Each number is 128 + 24 x the weight over the matrix's rms, rounded and kept within 0 to 255. Layers, rows and columns count from 0.

# layer 6 MLP down (transposed), 320x128, rms 0.133, rows 283-291, columns 0-127
[[116 136 135  77 129 114  96 131  60 136 119 141 102 117 142 127 165 102 127 146 178 155 119 131 150 127 138 159 121 126 152 125 111  91 125 160  85 122 146 106 124 158 131 116 162 116  81 122  74  96  93 144 146  87 100 128 112 117 130 133 161 139 143 129 141 164 118 152 115 140 110 133 141 123 116 120  99  99 110 136 121 189 144 102  85 169 116 105 151 104 101 161 129 156 140  96 171 106 121 118 112 106 110 136 113 121 117 137 114 165 141 129 120  85 132  75  98 126 138 123 149  87 128 171 106 150 156  94]
 [153 127 119 123 138 176 151 147 105 114 163 109 130 138 149 139 101 149 134 100 113 165 116 161 120 102  89 155 124 148 188 107 125 122  90 126 148 145 107 128 109 136  87 106 142 118 157 150 101 165 181 104 124 144 155 138 104 156 164 132 108 122 132 140 119 114 169 151 159 109 174 102 139 136 123 144 107 139 117 143 146 150 137  97 117 142 153 108 153 110 140 129 157 114 113  91 135 104 175 122 172 163 123 125 142 145 116 128 171 151 114 117 150  58 126 139 112  88 121 127 134 107 100  93 154 162 134  95]
 [139 116 173 153 152  92 156 139 118 139 141  71 132 119 123  88 127 120 105 119 137 146 133 107 116 135 118 172 119 135 131 122 132 121 115 143 134 146 122 137  71 110 139 110 166 120 107 132 123  96 127  95 124 165 146 142 150 140 164 123 109 103 136  94 125 102 142 120 134 164  94 111 109 120 176 104 124 182  90 173 134 127 133  82  72 100 119 153 119 117 141 130 104 155 104 103 123  98 128 150 134 117 141 134 123  91 134 121  84 119 146 142 134  77 132 147 105 108 112 121 140 144 152 128 125 105 135 123]
 [127 118 145 111 130 119 111 102 166 142 111 144 122 146 119 100 133 135 149  86 115 120 127 160 134  75 140 142  67 176 107  83  90 132 115 128 166 139  93 112 141  77 122 179 156 109 132 144 167  90 130 100 138 146 131 148 144 151  96 111 111 120 135 121 134 143 169 135 145 137 143 153 169  90 142 140 140 149 142 111 119 113 148 115 136 134 121 161 113 118  98 127  80 151 116 128 140 175 125  98 111 157 115 111 138 122 141  71  96 114 128 108 138 103 113 127 135  79 123 136 111 148 127 162 147 119  99 123]
 [128 115  88 103 172 129 118 122 126 114  72 106 119 146 117 120 145 109 122 118 134 115 140 111  95 121 140 123 137  99 132 151 121  90 133 142 111 110 179 188 122 124  83 136  87 146 127 168 122  95 143 127  90 116 141 172 142 164 131 133 150 125 147 142 125 103 138 135 164 116 141 109 153 118 138 127 175 137 114 138 144 150 160 118  89 154  84 161 110 100  76 117 107 119 137 145 159 130 111 159 134 120 155 129 122 151 120 135 108 141 128 160 126 176  94 163 157 137 109 100 141 146 158 120 152 123 127 164]
 [147 136  84 113 141 128 126 135 146 139 141 126 107 107 139 113 110 132 109 184 122 136 149 126 103 152 122  90  83 101 133 136 147 143 136 123 130 130 112 146 104 121 156 119  84 131 118 142 139 104 111 150  92 136 199  98 118 154 121 115 180 132 172  87  59 178 132 117  74 139 107 120 110 122 100 112 137  90  69 130 124 143 102 113 162  61 103 167 171 149 111 116 121 139 155 128 127 155 149 126 131  99  97  76 169 157 139 160 124 121 138 114 177 119 131 143 148 167 139 175  95 162 161 134 145 143 143 130]
 [133 136 143 120 122 119  88 108 120 105 162 166 153 116 106 153 144 118 117 170 106 128 134 143 146 170  89 126 132 122 142 146 106 134 109 120 122 156 139 143 110 150 165  88 116  78 140 112  96 142 142 135 120  83 151 150 132  99 115 172 122  93 152 126 127 169 132 109 147 140 154 134 141  99 147 105 150 116 140 142 128  93  89 118 128 145 104 181 178 108 120 137 123 109 159 120  91 191 150 143 141 148 161 104 128 123 124 138 167 144 151 129 120 154 105 116 161 148 109 114 139 146 132 128 142 122 109 123]
 [131 124 123 140 120 161 146  92 104 184 122 125 117 102 142 128 104 116 156 127 107 136 138  99 123 122 102 118  98 117  64 132 138 120 158 105 142 145 163 150 157 126 114  97 152 114 135  95 114 125 150 108 189 141 151  85 148 159  99 115 171  65  88 102 150 154 103 166 130 109 115 120 113 140 112 140 167 151 152 115  58 174  85 122 143 130 115 138  89 165  99 128 128 112 116 112 136 121 133 116 103 131  79 141  98 127 140 105  98 114 120 141 132 140 132 170  84 132 119  96 127 126 162 132 107  94 166 132]
 [112  86 111 147 119 164 151 116 136 111 131 125 145 132 168 100  95  88 119 123 163 121 143 106 113 121 138 149 103 108 127 114 107 132 130  94 122 135  92 109 133 140 147  77 173 112 154 107 135 149 122  99 128 197 145 114 143 150 146 122  86  96 120  99 109 148 146 131  55 119 125 131 126 134 110 128 162 111 108 144 118 150  93 126 106 194 138  86  94 128 116 129 138 135 107 149 134  97  96 173 148 169  99 163 110 111 150 156  88 118 128 124 140 136 107 126 121  83 142 115 104 124 167 132 118 168 168  86]]
# layer 6 MLP gate, 320x128, rms 0.152, rows 284-291, columns 0-127
[[139 155 131 108 160  96 153 151 122 119 159 152 143  96 121 120 177 101 155 123 158 148 117 131 185 179 126 136  85 105 129 135 130 153 179 159 157 175 150  90 130 138 168 152 118 138 126 148 106 117 147 140 145  96 130 108 180 116  79  87  84 121 159 129  88 128 183 109 116 101 140 113 128 125 128 120 140 128 114 149 146 111 125 131 163 170 102 168 124 111 121 104 141 152 110 118 119 109 126 120 102 141 161 150  99 140 138 123 143 117 102 134 139 126 146 136 110 157 112 164 165 143 116 141 133 124 143 109]
 [122 114 130 157  82 107 139 161 128 120 162 111 140 111 121 114  84  98  71 123 166  96  91  87 150 164 173 117 111 132 170 130  94 127 131 132 122 102 103 127 101  89 152 143 136 129 128 136 119 149 125 143 172  84 128 126 116 109 140 155 112 124 138 134 118 146 112 105 130 112 111 102 126 132 141 133  84 135 141  95  74 129 123 139 122  68 113  93 131 101 113 108 158 130 148 121 132 133 154 139 130 171 141 105 129 157 136  96 161 141 154 106 124 106 154 103 149 129 145 134 152 130 103 111 107 122 157 165]
 [133 123 148 132 106 173 146 147 114 105  82 150  95 111 122  97 127 102 187 120 108 128 143 125 147 142 136 130 139  99 151 143 134 164 121 120  92 167 139 122 122  94 136 157 142 128 117 154 142 122 165 127 167 147  99 149 121 128 108 106 125 157 164 176 127 118 166 102 127 123 104 141 123  99  98 171 116 175 105 117 105 118 160  99 125 109 158 169  85  96 117 116 151 103 138 132 145 139 163 114 160 107 135 128  96 166 125 144 115 127 132 150  79 132 142 148 143 131 130 142 105 123 121  88 123 108  86 164]
 [125  80 128 146 118 152 100 108  93 143 116 155 150 180 101 187 109 116 143 165 173  99 117 162 136 118 131  86 132 143 119 147 115 132 166 115 148 131  84  88 159 139 159 117 159 119  92 111 135 110 150 113 105 119 133 129 141 147 150 117  78 129 135 124 137 130 109 139 117 131 134 145 119 128 111 159 106 148 134 107 126 116  88  85 150  98 123 111  65 148 151 111 163 114 119 151 136 151 116 127 140 120 128 171 168 108 150 128 101 128 123 124 124  98 121 107 104 102 137 137 157 143 132 140 111 136 134 122]
 [143 101 143 100 100  93 113 136 128 123 120 135 131 137 107  98 176 123 139 133 125 139  80 129 121 133 154 144 119  98 168 116 132 160 165 130 121 144 145 128 154 135 153 149 126 126 138 101 136  94 131 150 105 129 135 164 143  51  50 108 164 110 128 142 121 129 101 120 120  76 121 155 198 102 136 116 146  94 115 199 122 107 126 126 117 174 109 106 159 117 135 126 125 138 141 165 103  92 105 130 151 114 150 121 134 138 142 148 198 124 147 100 107 129 133 137 122 116 170 165 115 124 113  95 116 119 138 163]
 [114 145  71 107 161  96 135 119 167 162  99 137 128 159 108 131 125 115 169  90 143 126 156 115 161 110 146 120 122 134 181 107 113 116 146 114 110 175 184 118 113 152 108 143 132 135  84 133 138 101  93 153 174 130 117 132 147 137 131 118 121 182 134 111  97 128 148 118 144 178 116 116 140 134 102 158  76 146 172  77 116 142 135 134 114 124 140  90 132 130 112 126 155 140 132 138 153 101 132 116 136  94 169 130 132 138 114 111 172 136 127 154 132 181 134 141 120 148 135 130 123 103 100 164 109 101 125 115]
 [116 100 125 168 128 142 138 114 138 108 108  91 148 131  98 101 129  70 168 117  90 145 143 124  96 126 149 149 137 150 107  99 139 151 143 142 141 164 113  87  96  92  93 156 108 155 109 116 147 143 123 118 173  94 120 139 132 113 140 129 134 140 164 132 152 107 149 126 109 172  89 149 101 138 151 141  81 141 131 156 133 166 186 179 147 145 135 145 134 137 120 137 141 152 122 108 139 122 167 169 109 129 103 125 157 157 137 114 111 161 148 144 106 116 165 165 153  72 100 192 152 110 144 117 130 127 137 144]
 [ 83 173 115 131 114 150 163 127 143 101 136 172 168 128 124 140 131 149 116 119 126 119 145 174 123 117 136 155 114 106 110 111 135 101 162 128 122 105  86 145 144  97 155 119 120 113  60 119 104  98 115 125 156 140 131 130 126 110 143 104 153 127  98 136 134 169 128 157 103 111  99 140  86 165 156 110 119 186 119 109 130 112 131 130  84  99 163 156 151 137 148 144 140 122 126 106 182 156 102 118 156 158 135 175 171 129 145 109 132 152 147 143 109  88 134 131 210 119  81 122 142 123 134 170 123 154 146 157]]
# layer 6 MLP up, 320x128, rms 0.145, rows 284-291, columns 0-127
[[125 136  86 138  93 132 155 135 149 113 132 132 128 107 123 150 139 118 120 130 101 115 102 111 166 132 138 137 120 115  91 147 117 119 102 101 163 131  98 159 113 119 149 122 130 153 170 143 120 137 191 112 134 167 134 174 163 101 110 126  87 122 125 147 119 146 137  98 134 112 143 124 136  76 120  97 144 164 116 126 142 140 121 106 148 154  98 121 153 104 114 140 150 141 101 147 105 137 104 133 120 162 115 112 137 120 120 154 148 110 150 119  63 146 125  94  99  95 131 121 152 165 155 114 125 112 128 124]
 [120  93 130 111  97 170 123 128 150 105 118 150 132 114 100 161 137 127 104 117  82 142 141 120 138 113 125 120 137 131 161 158 120 121 138 161 132 156 112 147 162  90 108 126 156 141 130 129 166 134 138 148 119 137 116  90 153 118 127 126  86 112 126 148  87 128 137  96 123 122 167 147 113  97 131 113 130 162 136  99 149 112 139 111 140 123 163 107 121 112  86 110 149 127 147 142 104  76 131 117 136 113 120 140 113 149 157  84  78 108 161 162 133 163 161 179 100 126 121 141 142 137 129 129 178  94 123  75]
 [168 150 116 106 143 124 170 121 127 158 148 132 131 127  98 132 180 141 164  91 166 142 101 164 122  88 169 110 118  94 114 137 128 126 114 128 150 138 130 171 152 105 109 143 117 112 133 102 138 144 171 146 141 133 119 132 134 122 161 139  94 109 145 139 116 116 136 192 129 127 151 134 125 150 102 115 124 108 101 112 158 114 129 149 107 140 127 117 147 145 112  93 127 143 120 145 124  85 125 145 131 150 142 119 121 138 169 113 125 129 101 127 128 139 129 149 120 146 146 163 125 190 101 121 146  68 130 153]
 [167  98 176 162 106 109 114 145 146 104 105 123 158 116 101 125 102 115 114 122 104 125 145 137 118 182 134 124 124 123 105 145 130  89 121 104 135 124  87 116 115 149 170 104 141 117 112  93 138 146 108  82 126 125 118 115 132 130 130 137 114 160  92 136 116 145 155  76 157 155 144 112 133 152 134 157 114 116  95 129  99 137 140 131  93 156 112  99 140 134 124 141 166 145 134 113 134 143 123 140 118 114 141 117 154  96 123 142 135 141 128 103 119 126 141 147  81 126 158 116 112 126 109 120  73 105 137 114]
 [140 122 126 145 113  93 124  72 115 143 154  83 146 110  76 129 131 137 140 143 127  87 113 164 182 149 168 142 129 110 128 162  96 116 150 149  99 128 152 127  98 124 131 128 100 130 135 122 125  89 118 167  74 153 174 106  86  97 100 140 114 107 105 111  76 129 128  92 151  96 104  99 157 140 150 151 118 131 137 179 145 128 116 142 102 111 164 116 125 161 141 116 137 132 162 123 147  93 111 157 110 137 125 132 135 124 109 160 117 108 118  93 116  96 121 123 151 112 213 127 138  85 103 135  98  77 109 132]
 [148 129  72 120 132 110 110 123 132 136 135  96 102 148 122 114  77 147 162 129 134 113 139 151 143 126 125 144  78 125  95  90  98 119 115 149 163 108 145  92 112 129 132 133 158 157  98 152 136 126  65 111 129 110 104 135  98  88 109 105 154 128 129 129 105 162 122  95 148 125  84 121 146 149 109 167 103 142 134  92  76 139  95 166 127 136 154  82 126 132 144 115 120 153 124 109 136  94 119 127 110 125 138 151 107 138 134 109 101 159 141 148 113 156 137 126 159 113 134 130 129 169 130 147 114 114 169 138]
 [141 105  87 105  94 124 107 122 175  91 160 137 182 134 148 111 141  91  67 109 167 152 168 121 147 166  85 128 116 145 104 126 114 123 111 143 137 138 160 113 116 124 162 143 151 173 145 190 162 116 103 134  98 140 129 152 126 127 123  87 107  98 165 137 131 156 165 128 107 133 151 115 158  94 115 157 113 114 138 117 116 115 184 141 102 145 135 144 141 141 138 105 135 101 114 133 118 138 108 131 109 136 114  97 131 171  94 157 145 129  85 117 119 141 137  92 127 174 159 123 144 145 183 149 136 127 182 121]
 [137 153 132 112 129 135 133 115 150  72 124 161 126 104 178 181 115 161 104 149 143  80 143 159 124 147 130 129 120 113 105 160  73 111  86 115 132  93 128  90 123 119 124  85 136 128  92 132 124 143 115 131 110 130 132  95 120 103 131  81 132 123  92 127 118 132 150 113 100 132 123  65 156  97 110 106 172 128 149 104 184 117 107  38 118 104 116 104 118  96 150 119  96 171 148 124 161 128  94 127 117  86 145 167 170 142 107 125 113 129 125 121 134  85 123 144 150 127 147 121 121 133 165 141 126 120 105 118]]